Each number is 500 + 25 x the weight over its row's rms, rounded and kept within 0 to 999. Layers, rows and columns count from 0. Numbers have three digits each. The size before them is the row's rms in percent of the matrix's.

# layer 5 MLP down (transposed), 512x128, rms 0.241, rows 264-318, columns 0-127
089:479540532484488472491480511510517508514540467518494498495484498515482467494478522470524543509494455495478525537469489510506459492530497529520501490533493549497494512479471508491486462523494521526516503475496491535545482476512500499497488443454467473441519444527485554501527487501472514529515461485463514465494500498515502464478561499529507476521495529484560506534518493498464517491512
093:518492534481525495552494508534528476552522501525449490440509539491533470524480452490482511465513488454488480538538498522499471474502497488496504513474509552504520485512504498448511505484497509491499491533541498454491536519457448474506456529523494513496522486495483465531496460515526496505517493504462494507524513501480488486494494514508474546537538528480518545495468500453503494489488
094:545460506489480486517469523485480475469487554550495509493500538511554508511530482488515488511540500494481531461494510488534470480505508491477488515500517445461480462485445474468478508509516504513470508490540459473491500506452515480513469470491497527476509493471511506529502524515488476488548509483506502535469507544528501484471462447493524485473482522510457476499515523553497522517525
091:461504469487481501522517498475539516492528516473495474505473528481554500470472493519500492467458489513517448481487472513482448459486500501502494488504465486537484525475525503541519520482493521495510521480510496525501547503546550501493543457530479476468481472446476535524501520507478491516519483533519506476509525539473509530538531479464517505533493448479531504531498470518519528476508
121:511457445514511543485533514495493570497502529488483501462489476531501484526493492524488518550507464504446488498479547510516506473491535510473521522485539511531500491530488543474490487487517516508518556495509517492497502457554474481490519484486492516494486509475494574443461516495516455460506507478496526515506518488495541479509510488484504527496523493459504509509490540525508500521538
105:531508485517457511476496496451505479561491475475494479523516492482540520525508510526539481519471506486496488497559506526505529506488503480477488464511562485528521519498535496524499493469435527466537526554505492513493495526474522514528511539471500481459513490527490504472481514520499489498518540480472494507478507457540457494539505484479503524489510475476475533491499495489461501435482
124:508490467518528521509495497535524486494536444534526491482466504495461497467468495530531512470482479481525499499496527507479455514480498515484501502558523465502532527545464490508504514516513487520506499488528501467511474497496470556473540481520490524454463497487527473510509512479455487478517478510487463510513476491472458541512552494494514520511504536490505555552481497497477494504567
090:482494490484519472507555509501480447488537539509483477489526475456524514489507575494480475489449488480515478485510477487512490477532488483502429512475531551522527497506513535483525487497537488505504540492495527514527517494522505546494541496503513474509480507483536492461506502476515468519524498477512577527508481495530476480468491508510501501498512484537551515500463515526528496481519
093:474469463515462508540523502467473499520491470479496449497480508487481514490529491507494526517483504534528498493539543469487484502487517512497493475505498480519511474575523486478493549541501512554523538525512527463516508474495499508488511524481493469458520480492493498510507489482510517480493497495504529562493466527563500474516503543473493535502508492502473545486460459554484474493543
112:455493469500569482486529460480461468482542499514528499467508508519466476461502494475494489492498478522546499523516491510516506500493510500518493520491459493506533510501461466476507494524514461519480492551492477507498520502482526530500509515461500517492502469494554452487509519500476531506492490510489445470582509509496442482570488507525489484530488517506493533519510503512486540486514
101:485483480470506507536543477495470457501482508516495535522503507499512532437503505511497471516530532515472445494489469510485471481544538502462494534509498478497535524540497532503508488495519528517469536508479497450522524497468531470520471503451508498510558509522504469482500496452523494471525534523519484495537500498483505527495473545486482478532521530477520524508449478505497452485518
100:475429527467511509521531508504533524479506485516474461472499443529470518503492506503499523499522485485504495549519528490484515499494535525469462485511525490517465465492506511533515505514500545521505506473479443492503518479490455513504504470503543471444491518537472513504470461525492464496509481525500488520503497497444545491519562501488486506508460533484541533516498511455496482487496
091:485475505524543510505570496505497535463486467489491508477504496528516471522525503486474477490503507528479473504448496516512501456487476524503441526491491504488521514476485501507489516526511502505521464486489451498517485519481502499531482517491492525527469487477546487576479511505443515512488463549489517540520565475502486530486541507527504522528529487511501546473495502496461530510464
096:490522534487519472506467478512521534512542454501473518471509525519480449506456499467511471492508433535480509506501491505453496489501510477516493533501449473498541491492488534551507594532511508511505519529522485505497514506496492496503538536554497490490518531485534525497502521511503515507531499495499522545516494472483481550501451478476486470472498487540509481508512487515529499508517
086:515456505497470460475477437510461477498481507530523507505507501497477525461488490476475518506531566530521509460523507493494518469500488502471497485480436487478507485447452505475484520513533543494526520504498467509446499494514548490520463549459519509499478508500505504524481496525523511473495526504479500499481500506493440450476493450471489535493503486497512503513486474472503534507466
086:508479482493518543512473483515493533466473514518484479467496497460458456504519487506515491477474434465494482488482494472421440494472506466494476517474462528500462486494450485435491491493525487515472496490478489473493509499462485481487508493496512547510508469500500480456497520486490514507519513486491502488505487465487459484459478462494468508508450509492488474486483449496504516496450
120:522490472475527530504525495514539494516481485530496495478546517523522495529515496454467507513512512475560507495498499522469483493530510524502494533535507526476499521501491523427485502504524478510475500458526488493548493507475431509488467510497527487523539530485532502495489525478510528466486458442509491504540534533501501502484519499470489552464534478519488475478525517487538491525546
092:523484495518491493519466509464515498486508508519474498547459494454483514461500476501460509501453501488486499512546516476485491503486499537464479499538514496522483485507546500492490489545522537511505515475507465562493513494508513458492497513472472460472528538493520478475532513512470521535475510481498483493491451540573459496497498471498493557493503468477497493513478493464546526457522
100:485507471465489552461506503505486485478515520467524485485473491478480509485527488543529529519473520519481527505480551496515473475458500542504499460503496491491473506533438523469484481490509514493488502519529503538488481548480506472501530474465472534488518481503458527496471485514532465503499473440544513498509500481472507504500447476487515503536534522460551494538493495445499502480505
089:500484522503524496459494511498528490522508543523486492494477480486523493464523510508524530484456473477545475489480507508476550490524471534485504517517496501469456498511489490497522504458560485532497486470511515503538470521470478500561503516536522486495446506471518511489508501445513486540483509473545529496498477465461501501478537501505435504512487472514525484515562534511526529501521
085:516528510510512532468509504468503514461455521458501509501487523439528503489503451490487488527477443483526492521474477503522458450514517498518497494480490487537481493530501501516525489511535489464450484514486578511544531505498480523472539536539519503487489470515498564534508497516501487505492480447497527472530481466506500532534496499512496522501496482511511493492519478466515515545507
092:493491475528561461506545497509501484456483522535536496461489551478531503487510512501484533514518504516491506498531462493495458501517479505482456479470515482537516492517464506495491524507545511525442516530502492502472489504446459454509484477449487503483482484485476525520498487527510527504523447478471484507495529518483484520464477490500505482511470484491491475531564475502468524459481
096:543501456423495511495492510509520504493483492454515504501501503486478481537528521481450476493499495520469457486513446454514485480516486512487491500493509472502542461529497482481452525518520540511507526489479486516533478509471478496509511508530483517499480499481573511493466524505497492445540466489476513498480508530513535515495491462454507546537545495508499492490477500558492519509490
083:483482450518465504489501520459496542471453502506481480492493478494520527468527552524467510534488513527524446508513505502510474514480464501467501509530504508492511486506443481487516524502465508458518541523521469488513469505503498478493506522495444540497488533491464531515488517531534514475466488451483515475483521440508516497454498476458503472536486487514501467519501482465476508542483
088:542491491475503515502482501531455452539522536518483470515509543457515518530523515504478536486520519478522458477526506495522507515483530482502508489551563508510461512516510551492532518528527460529514505484491490486549519481515499499455474487493483556531510446486539516484479483519494504520512512469489502470485521448543490481517497516526481511488543489532499503458508513476510482520516
107:518493484546505547485462484493522472487526521497506485549533527496517496483508473480491488461486489442551509488486521450506518478511480499488501518518515532447456464478503492470488511493560504442492483514473527488450503525512494503523481496569518522513528518519494475492511517534477477499459482465510492508470468508497504474514566505517516479470506511450485480501518480483489495503524
086:508431484482567511541497493509494528526476492517507487520518507510536460531474489474504518560509490511476494510512472517487534500514518504505456524492495461517517499491497488490496484445499482534506477484493515499462488515554473548489515457510521487545497503498529457512473506520488525485491484514481520505497556530512500486498509495522547474472518493496444485463485481437535532509520
106:485454514533506527479516490494551466523469497465487485543511494492525481486515513497506472499526511505500507499537493511478509490539475528494513482511516488499464499489498532510481459514537523445449514497480509484513563491506530517519537469498529502503472464533507505488453482500471536483552526447514497515502523506496464465455494489533460478485506517517527478521458495493446552526513
088:522525521533444493468511525482500478486547491525557480436499466532490517527531500465494521496482497470518535515469458454484502530514489485504496486460501490534489524537479493505482500526492478464506568519474512517523484508486488501524470497496471524461481550490479473496509504546474516505475496471460513466487456516501510526508481459514515528476471532489508473524496528520489492525525
077:549502511465492497509449498497502505500534517548515493483476537511538495483514495437506525476494471513442540511493508480496494460532504503485532494491473491483483488505461490431456493483540499518476513521516504496496504496466508463529518468463433558503506482498501524501517525518533512525492480460492559531512532521507528508545458493492504508516486487503491532501488505536515512516476
167:499484492501516540484471501493519490514505478517516530477455515500542501535497477431488520534482427477542530486477460493501471469509522517495506507524535487514484482538494517464478536479523509545455492514485522468516485480466476524448489492513508546473520509480531499486515491515476559484467477479444524514496506516495491502515524504469469516527516486525504485469526475482507465507537
100:537476512470515494492483511524480556486569477497505525468499484510494492510510491490465490523489519482543510559511557522505497526496484478528527500501505473484469483498454500486459500526507489512503467459489515504526463518482528557506520517488486522501521500503508506517557497540513532454529485472481540476551486522486491492475474492506502469548482555500499513540488489521499451505473
095:526518510523467500464469478463545485507520461462516476509466520510527503505535483492523522525499491477499492511513491500495525509520510479545540551463477498523497527501474454533541526485463489512524486516538496527510503529530513481523538480513528534476468460486530503509501485510485489526483456498449503546533525471512455495510454515501475529470529565516488479489516468507474507497481
087:496537517520489530492529492499527514502479497479511504518489487503485502474505477519481509523486481530559462483450453523480469493564527542500540527492539502491511495561478472517446541493505493508480463528528498535505473505446502479492497487478467518466476497479485532513546489554520550458478479478505500499486511486505524553472506489492502510504489482494468512517508482462505483542494
079:514487484519492486481467519494491488483497520510574487502511505507482482513501506534492555521519500511486529521521507509508497495530493558536506498532518430494509477500470492450511469484534496504473452540518479515476521511490457482516485480472505518491490489477522522492514502536509476470534464562507502518502546472499568512476514451507503467526513510449534492502499531520476485509459
105:487511454519506492520508554482489449516527496459519543525501542470494511488500516486475560443517505485490505519527447481496495486516535494459529519499476489508568476480494465478496473497493492508474530543500505492478446527480542493517516516507514464485509486458523513487517531484475561508493529498470494470498533525498505491489509469517569500515490526505486530521498475514512509507486
144:516506472549488524517491563479467531496516550449476466472489485503475482511513505468516474510497471513466485484468460524510484560503479522480543527468495480502484508552470467457521496533520503551540501475498530480512463486472495502458508482485489480548482477486470472494511520475480506456462498502477509528504487485495514494508493508479544499526479488531506520510521462494533493530524
099:541484500478519495544521513485461484493465518517505528487498508472528499449498513497546504513470513495526517437540503515479494531507481483469497526512471504534502481554464504508500523478516434502459513489454476508509529498510515508482496499448534443524474516481477485498485504485500512488500537509525481482521470503516501537498463459520463496441477490470507487451482525488522473499540
086:539483517494460492493496479471452481466506486468500514520494554513515518452457490480514440494492506514473462472548490506486505486477479502485534524467482533483482503542527515478473451494465517488497509531460504487446502493482449470514488517511476456517511508497478524482507479511508487506521505506499483474497496533494454482476451492488503497477533493530462534501498479470487556513444
104:477499474484484463476515509502510466506535514501513482521494469512510521545464499503466475505467473490473485479488532498504531490514461498529526521498504457486490490474495520500483550483488500484500515502483518490483516556513509473525530544517476550473463515540470528506470457512478494472552484526462518488479457472457483489518484496539496537535556540477479530526506465491462496483465
095:476504500477442492435470457467529511511470475449491508515487503545499516496534470488481481531485475543518484485504501487473519497543469489508477512542503463523478451531504482478500509499506481527514494471504489505497512460504513500541490495472505548532477522480507518483503559529468517505485490443529512517488510506477507456514455489518532535491467474496532491513520487515459544482485
100:495523500549490510501486524512527457487524490494510485507464490481470480485516488485516518494491498500498465509554526489462499470547502506478489474494502494516450492481530506515510496547483539474472499508515472490473507494456460460487509529455535480511464484422482493510500499522485482584502489490520478499516443529490512490487470471500508517496487528520497561472522475483498551487517
095:481535530460487526468506460485486497498469506500512482510473444478492512462512463485492524497522491491573509534485495525455462522483490480484512483516490542478466500473489467526525527470497486479498506499530422495518486493477552497510460469540480484478509465526517526506478511535528497502467477477502471488499476504442495473497494499531472495501476487518510505475522466523496536520540
081:516525489458510561482522517517507506464544488451483508451493477478520516494456452486483476520519507496530461538496486544486484545525489497504501537561519479505504481535501532467532512522510511482512470466552493496512510492459525530534506478505474518539476541494545510527504496512517516522492473496464522440503514503479541505500481469519489523503500524491524492490533518492488525521521
086:521532538518507521517501516477501504471468481507520511473497449490461505456504499514495485558456509552532495502517491490448481555482516507524480478548502501534531505526462486567557501547498504513539478499484528474500479489518467528481499508525500535490487481505507526492468494455489488512518456495539511527516488508455489483505484526539512522462512509512470497515510504516463496535499
080:489532499493476525477485509498471525444503525555473504480486522467495498499512499554489491516507476491525474514515507525483470517526540534525483522486494527452526541490456501456492503514492529496525449483547495507510533484506489527488508527498533513513522475479500525485512495531485464490523509452468492509497505436515516475484472437465447501536479501490512485505513461538519455492511
102:500517500478523508489542486542488447450482481470496524489477481456496463506499509522499501497508441540537543465497495542531459521516530519498499486494484494502497515540501514531526477480496530498487518493475539501547483478469514512499513512462507471532499548493479496529507467520557494492547520526536472466488506497542471528516468478526496503472552492509504530527499450495489495513513
096:472539509520496501496458539505470470475515493479451523456476513504501437531489486521482496480481529505520526564472499511500429483487526514455510515460520518485494487547474510483516476520546486520491506502569461487485496511460466545466524515525510494509515490503480505489484514516511507476492504455469493533510460493536553501486499466510497529505502512520474502512492506491527514507471
098:486502485456457493512485477467524511531526471498485530524508556464477464518482515496522521518499542525494517493509477481494478509519481482487500495520543507516530509519518501493532543516477522497526519465544465476524533492504486466524577470481465462482550541490521510495484509478517506513483495496487499477497495516534485489516500518488481494525470573488534475522490437483488543479515
087:489469469475507529502490527488501485517491521473530493463498494531495507515455468494458535510565493542463499485517477465498533517508514516498548532523513501489521505533446499542490508482508546514484540546533567518527470497505474522475502500474507532498536513489535528541503528502478512510495473516519507518468491518498520485467499463529489548543468488486500471470486499498515500543475
088:505491451466517553466455461495490478458519499524509487514472535491518492518513484487486509483510509503497526491516499457519496521534510475518468540489451485466479492521511507475464498476511510463460500447527490523463524481532508487504528498505464531504523543552505544517478504545501555518530517514473523505519513512506475474526507467505475505500504533463521547540491515515530467508529
091:498530508500514514478447503487502454446488520493451538439512492487526526455495496528488506502467515507576519477514542481470459550479481509485527465487529487485496481502507477512511505526529459474513489501521487541487496452492516470516540503502501486467483504508498495533482487479520548485539462514487516520512522503522474467520480498503520525496514560508461489502488477523532481489522
083:503503494490493479497478486443490539478501495494515479527518504519532503454525466498504515516456507511492520492485496469548520478529510499465499498486516542523468501512471499455476490470520481425443521485521571471527525498484524476492516468538470510505510480502554497553518508540507524512524463493514507491518492472456503508471544474519499489476476524470529536517517518489477499484504
089:488497495465470496489535487546533517478478507508522477471499531530502485516481488524535536508504511461566492508517527473513491484550486513464536520514507508498503453500480530503464480551455474538498434501513525489554517523470498496518493500509487504527536492461560519515493477518526520495510511514502490480504491479481501499525524489470455555490454492484494494484467472507510492505549
090:513479481496495467523497492472512480520499496523539482503492553476500513514486505472520492502502498479473461444508441426506460495500487505515473509500522486526536528539482478479503511472541565512539517482512525486482495481511506516472500537522491491547523561494536533537500520467495548486472499503480502518522467486482519497491490524478446504478532521504500462503462494493488536466502
# layer 5 MLP up, 512x128, rms 0.257, rows 265-318, columns 0-127
103:471487504512481510487483517477487555486526529423472527503481502547525502481527547492487463508497532518477497463494498438477474478486486481503462529497475439451488510504488545532447513507490511494492490499514505488522473470521483501518504533525516512485468527501503496481496482529483480488500476467491523484504495495450531510514488477488499508524539486466464522495522550491563521522475
102:483468536501509538543477492509493514540472493471543544484515472496502511495506487528510502520484514546488508469537512539481454491538486466531451434449509485486510464514472452487485510514449480514511530484473513531457486445508496511486479513502481492476455480498527478446504518520513535507493508503510476493495451509519485491504498540511519494537484485489518488505547491535499513507482
097:497504490509506480500508552474501505527486524497509471543553528521530498513461511499451486485511507496519496461516583464545476494504476518492500514479484506449494497537506533510530537494494511490552494512481460476510513480503526487518526515488477511530482489501500533508471538513475507492507499470469509506516520501482484519499507551522488472529451513433463516499503525495450440478496
114:501474503493505468482525499487500510522515514539412498502508467521522505538514478486515522556512481480503515506510521481489474479552491519505505507490532532554512473469501539513491487517499555506501509485559542505515526492512478499468541495517500507492479503471476512472494485447538482494523495496465538542515478465484522531504521519507475454491469472470484501550499505461456519517500
098:497512474491478472442513518500518501506509570509540497475490528467530462512519483508489488462480526531522501492484516491470535524481481496485491491489509481522475471518514489534508546526441466501477493533512497505518496510522513475543523493507475521482471488504520473523489524469536498540447506517499522515550485511550520525538514499492493488488533452478441502457474458517484534484513
131:490524454487500507523502482482501445482515496521435551488508491513443484497508534471532490538569515480491543483501492526505520501515503491483527512520487509516517508461521533553525516470519517523512543515518492491499524518503537490463498531491503512473484485481494488509469487502520503544489503515480454487515472489484471476465483499455472471520531578535502491524510475477502524523490
090:552487463506461499519504552473530485492490474493515484488527493485500519518490504524501525528526499545492527527466512520461523503467484520531552479540484500526479479496492476478524537513467519507453477470507516491494518525521510499458497494537513492500533506534465542546477488510543504514498547501500462496484536477467470545510536503483490546492542464484485494497543458456489490494497
096:505530524549523499480497558513509506442479482506488543534501462501485498521501502544478508477511498567496492545486492512501499514463491524491469488459496515488519518514500503545523477471480519471442481455469483510466517488496497510500528502476461565470483481496529506479513470524482485537498481499483484492501523489510446510470549458522508490481487501546526469494479488513511501527465
095:508462515524469478511510446458515510478500514522538531514525488493534475483480457492463523513459513473445490468509535484495511506516509492536490544513537480506486482500489506496495519505476491528540475491514511509492515481471500509572511460503496508502527518477469533505515490543539453492490506483520530477480517524537517554468487540518503512508484480501529463520540457494516498437490
097:499502457554478504492531482517532501514536478463528474542500504537482479506515471492508504502505494496500500486510512502512509497439516497493461490554486529518441545494528510504501569497464479479470496487460477515498445489489518481531495506514508532500488461487479493525468486534527500491535479497488484528490518473463504546492534515522487533469524487487551473480506470531472497504445
102:481529517519473481487509515474521489501486499470497516515494513487490467515482487502447516482541486488516492491469534513479500453494482529512487500453480483429547524492495509530531514488468475478453464497501443532504516511524506501478490548481482515507553470482528512507533468537509481555480515549473509522510482542505478543503482543507501486477473487539485492461510534517527489484477
102:513455562468488493501456488490434530516530520462514554482505485537502499513460502476499514484487497456492521483513514542514489491534536533450500498493492502472484456525503515468517532549521509490514521475499515501528573480515488495502499516546500502506494515499531490472506491503503490485491574526523485455471484517512509460512488535464482530492500523507489483526525510485510499520475
090:524516488507501482486532500491497498489497433506537482500545510475540462520520442528555487524470480477483489492466506487481489467496456484554533531486515534509516491475494514466506454485470521491472521498539466490478502507503468473533502511496488511506495517486495512485523573469521534503496525457536501536482459492458517480515513542486482488472513455466487503498500542509501525491504
107:503546504515543534522531527555573527512519498473463510495506501480514484518512508534492496519465474475507463516512491505488499523487467514519511527526524484505492509537569488511498456494457479461525496489495512488527510487479486498503521489539460529494492489502511490479524501481473527518524469475519490521529545478491488538504486555532473529471506477468478460477517464535489474473539
088:517469500495511507516467468443524474504487520502508523496515494499495496475510495479470461519467518488524514543509524493512508489514449513476457479531543519491521456531529515527485470502475494528527470451505483485454508480477504508525498498500516435506476526571493471501549493501512515460497457509499550499534477491522502476544500527476492520538525452509496472501532504480515484460492
100:499491493458505522548496457496486508545556505495536520507464561534514508520495490472508511536471496504494490517518481533504485478518480522485479467467485580461541512521505509480476483510498533502504487528506503484486472507473495546473489450514457525475450475494506467476528451494508524485464497489474500518492515525509493520534548505457473514529514539497493509488497485521535518496485
098:519487480515495524502508511497513482546545491490535506500488517517504479532482505465513514501463455535506473489489495464534491489458501488523491485509499458491536490447456499493489472482489480510467514482510528485485517493492469538482547429470480508522494463498486438483497539484524490450497473496492497563534514520509510447521553495501465492541535489503476535462496511507492513498497
096:494504477485503506505527494499524514452514513475505526516495507459541547505523521483456511530487544503501529462490467515482519469490516507500515532507522501511510482447474525509437539508526515529520498473491505493481484499570526479480498460490479491465484491562453500508554508478527505482550522494480452511479470503539505503518484508475523482525493537544527521488470498458492504495514
088:513490428523528462543503484466465499497541467517522513491489499496520513508465514459539497506481527485522543482540477524511476496515463512466500520459477534495496475483504520492510524491530501517506533485500477475479529548510458512484469493534477522479491424464510476520514470517518521496491476508473521505502547535500499502534481505468504454471506518469493446511497457482520498495490
093:556530512469482526548496475479467447483520506492522515514464476530471525520480496451518508425465542487504458515485460494486484473495456491488510487469513480456542496535490504518499482489542465484536522474517463510480512531548502488523503505478491475490514475465492482469491538515520500532510476525552486522508505464528506475487485492500508527498480532501481515465512519511510532504496
102:501490483526510478510541497508531549481516487462482527451464526527499524499497470482481505475469522540478461483472497486517496483536487517550470446455497497499525479473480490533450458478491492531492541514487532516510514509469497498503537485506493470464511486495478506497492480492508470497496506516505468538490511556508513539513497514432475492495531542518494507507504530544498479446540
104:525511466442519499499519498531489505507480526510483566482484541490531513525505487504507461480457485497491506546469462504488523527483465507450476531503499502491516536528493520496456493496503540517565549549512500490475516473525517532523520525479470501533498563499486498481490485509498508479477494539500501459502474488498496518514449499516501499486508492515488550471495526523449469467508
089:485525513476504466523531457510485498476525466484533489506496498505514511498505496528520519490515464475527533559458483525479516507497487505510508504476516497521510475488544476505475493515504485483516442497490529512519479451501496522506473499522543462467501473538529505430519496467440492516528518534524478483477531553484501494535469520521521565499534501505500541501484535517501469467520
104:511512474501545506495516465494554524485522503499488488520489482518475457444494496457502481483490479507460537518514504474474532531540501519498488532452418513489522479488506486477473489482450541487532568520511488515467485510518489508509528518466468451487509529536492485538527497493477501554504478506506510497510511505505493544509530502509483497498483492528511479501446531527484527504508
108:516546550472509517483502508496484528476524439524523486521517524503482496524518526460476464476474514518472484528501500508503477494531506472519496535504503487506530466481475500462472474527477542503521475513487494492514477486480430523492519481505512493489510480469525491498545556500498487505461523538504496511567479491507485511511504509490509461480465437510477516506461540492531520497563
089:446499481486486463525550494510567515525503512514498523515468501458466517495518515490545461445489502496464514482522484470476503503496495505454522511503492495467451534491515491522484491491545503500514526483487519491501496537502459485489527502504569473492475547509488517497502489547510462508464527505496554470490459459502484528522494449487478525484521485512479521502495510530498501468531
110:501513519540470491496534529519501483451471491528503485505497459520494581513501496496490477527513507516497534466503496484481504522494519541511523539490456446445498481489482507533434487499514453530486516520547510473473485493505456515492476475493501498527485467530522468466523541468499518493489501459484479511467487510516516523516464484461500492499511498543477527521476496486548513528501
092:482518512469506529497508489497516471501524480559500488472523517506516525494499515509463565510493485560460519477459520475469451495507499517446522528490472494506471514516503486443451460487486502557502504549489530502506533516478484496505486557512468498494495474512480498547520484491506474499491515497476515511474469497514476489524478558491469544516485472472472497471495513479531510489523
083:462503495522506433508516502512507469511529492443491556494509431505515533515499520493495498528507545480466473488516515487490489520481508460518492483499517485512513486508480527544493470494528513483480489491456486521486525539531477498508492538480573439483532545517531492489526480503469493502504517496483488480485468480465522433467518483529521497491479517515518491498535481466487486477505
213:534487480485498494506511507501478475529511490507505502495503568517491501507518494452493519540448503498508496490529459501528486490498494514495499467490510515496496507547500533454485484497506524533450477476479516468493481492482469557457467508490526495496480466502488506507519476502511532457458475487472468502538529512519505499543531552456459559518502496527485528451484479493560525518523
096:528488560473505502508540513520449509496520495514522494486504484470528509514450508470471540496440516497495483489548525527486506523488503467484515469461519484466508499535497521510477507537535502507496481529504495456533484512525491526528516465478489539578534524502501520522532502519537508462480514513493486513468497528463431511446491469499501506494525490486517501515491492498488497488460
093:498517521482526506544485523452458479498539493523478531513523488523490492502465517476497541466482493518482513486467467518514481491486468512459487475515508443497476527511542576475475544537544516526503491486468529444487500465490479510460456501490509497521530522479484517495512533495472548473503505491530488469518498507540525482541540497489500454500485488475530488483499508524510498499508
095:521484507512493451478498495509531451487517462524478476466525518480497464501481493512512460466517512476465499462524517479527533501494549484493524489512519538477499451486492538512504499524491500510481486501539541487546477467535495466501508503484535528534509498549476479516480500451544500534512527524467463496487504458475447504473508500457535499493500518497522512533553482474469487475515
097:501549524504488504512529458529518501521520492445441536475512507506543481538524514466505466488462477529519472479512504503504517500496480460489453476459525503520476528531517520517503541525464533495528550516468512486487460550517490526536526532511520484483533472504502484504480517460479529531501466447471497464512485543500475495511532532491508508497507509505497505489507472511530501539498
102:476475480470517512514502488519472528525497448534502453474526530528521497509500471493509529488500509509464451530465517512486469514520492520512525486494494525498506523500507521509506489539513503492508509460527482440552488509542512541543462459510494493524519499560522516470469480514520515469514490500521559478480520507445455501501466512498485473521562477516485514516519505512463521476515
126:534549524527478516518530524523499552487507522501522535482493503497507527514530534457521448473513468505510519491454478492540559454503491551460551477492499487520511471543474505544505485529495517511527513473502477474517465509478487500532510471464464464553470477473478505518473517481455491495481501493495539512491513486502512535530492548486508505510513523514489499528494488496522490512478
097:509499519553493542468482465514541510536500503489505520520519475487465455516514488511458508521535475495471541534497509503521534499462506512516501516546534496483499483454527489508474462551517485503516472479493535550537503471495495479519498490479517521470481454506551508508532482463483429482516494520472530496524535519535486487475495542501498485517491479480479522543498513482494529522486
091:471493457524533506511498518528550535492493482493529484524519461489504514517549496506483528524530505509513512506450507509484471486510489489514450503516551511513503515415495477537469495530487493493461502486532510497496486518504537529493539494550502476485490480491501472525534542490477480504481536507494535531513529483465483471502548533490470489490510512431525460469515498512467484500485
108:519494465475456517529512516490523489511452474451520481486516455472526530474519537443472514470499529543476505488502525508517522472512494481460502481504533482541491469508498474537454539472510508484493502467515508539542503524489527486480505516523493491488486489517512517503513505446530473508458475537508472534565479481534521483537494482496476497469496486514469531506511492468463519480490
097:502499502456486521496530496475488496486498481491480490460463531506519485519488515534589484493454448491471529513543471481494495504515482559482515471516475524479504475475519503482497533518480487512479534528536516512514485485528497515519460446486475518522444489515490488463536495450492501535495507491466513455460496502530494526488506507480506464467493521522516509494508524537513483547516
111:503473426477534486496522500497505530494513500534498540490515536464497482511459523481472506511519506488512499504477543501492498509514517514505490525478474487484496498535508541511545474455523460507481466492566485529482485520509574489532534529484478496495537549494457484493513472509543498528518534500474469506500458489474496538527504508525469536471522454479520491477481489491527490512506
100:500509560516539496480562525470506474470461487519522505547446552520522494501515484475498474500472470509502516488521498502464487495502492514510475539464538450505531520490507509519513511505502505507514526480504516508479494523498458525486496541521483479529474508495517505493469521509471492535469478520529462537494552462470477564514463478541488471487458520523453487504481505482487487494497
086:540459496472468504511519463500507502478454521540502477510473488498480469490477516524506485518523555511485539501487479504465497482513503507509500513482507501467516538492462551519532466512490458506483534504480518471446507446526500506470514551496502482483491461512461492486481462499529489500539512475510563516491522499474450473530457498532473531531490491469491507456511476529507502476520
090:481508517469502506499467479473526485520512480501523516506480525547506507518497522509476551500538525496472523481471503507546503452514549502538513464500531521489458470461540462449497480475503544506501482517512449528502529500523487487529512469467514492501480453485489468514535470499523493462478510489474514483478476487489556535525476485451502521519492536514514467506504507496503500436508
093:473455482489493533510512456546524497522509522499488492520481460510519501471439526495474524444513510539498517492489558495553514515513453489505519482537470512584470495536489479508480489460514496486495522466460494513490489458516519479485469488532484490503511555519501514510500504481521518488511482522495489520534537459501497489528501501500506520427494534488492501494491518492465497489504
103:466483516490450532491523476521473503487501517532541500480545476444510500520493470529516555484485494476512464529487481493489529477521525486492526455501558523508513475463528471546491516492484516494482486506517502500516542527513471473494486483512512474471528484555540452468513486467505515488522497496449511458491477499476503490497526550499529490490500463552484467504504477524514532513487
092:499511513468474533493487519509458447447487516514523526490479507507475489507484493493499512453487506469483495493497502460480468492487495498501486499473506503477518483548567501469518531559463535539518450546468481506492507559493502500521503500462485470488494467523525468486519500505550537469492525490489475533512482487493535480506487532482517510510469515490502495511463508508468515542433
100:509515482491520544501486481521495495493498504513503489448474454503472436521453523491519482489462479533458518535493476511478498510492444468523484476505497530476526501482523476531495489476485491466522498543454506509496533506468480535509485440444505456536510514484543468499490489491511492529516533483488512507485473536487494512523515487499517518519522475479510545479509477575512504513475
105:516502496521529525508514460485488494490500498504420491530507496535482520538458478478537524495490492513522503493495526549456519502473477527519511491474476555539485488515514537470484501481512492521510492501508504498514544528525524472466494538476543536532486502424543510517541480471457474493525498482499527522448505492454503487490476531497476500507509510521506516516466528463519486477500
087:451555477520474475504503526528511501519477501502468551467507475501552485459488504498497517436510501536518505478475502549529534490525494532504492471536493498495532481457489465511500525476454452490490531499500477480543521520517511517484489484463510487495538502483510523519541518473524494469452497520448492476532500491518487524515500532490532527503505469513496470493513508530472560496513
104:507485490483488459531524515485536516537515526487531484522483541527493511518510520475478489525499515508516500511504480484509468485513509466538479554518499533568535465499479498517490478531520515524488505490501464480470505518466475504453454455474522473519477511492504479492496519445496478540483503458476503495549463530505525531488528467460525466509535491503481461512528549478484530497518
092:485479517507502536483476558525532481560513504504469497488485493492493513522474500494486506486490464502480457526491529515493471505501531513497520478538450449451513463540517524519505543452492488560512518495468515518511505482458486514508476520505505471453537497519431477489497450523501505509452514494475482521481508486453468520488487524496498523474521484515523465478493487510530492525484
087:492503506513443547512505518476503497518491497508496518509513514451494462527506514524505484511493493461464513494460491460504482473516497526526453495509504494504485492517477477516514498453509498457479536463461505545521547507521511497554518516468488500543475522489477510518478534506487473510519489507556557516453495534503509516471537530486455524513477485480531498526500569468491497487536
099:526536484512508499470509514492492464480509460473496503566539455485493472480485503487556538475480507515510486537488527519532514457444475498503470505485547501491500476530490497509477505508480415472463482495519496468492501496500457494471492513533515496499462468472529487467492528498492489554514513495511489469482512511486491484494520479519485503505489462496496537516561528498481494503439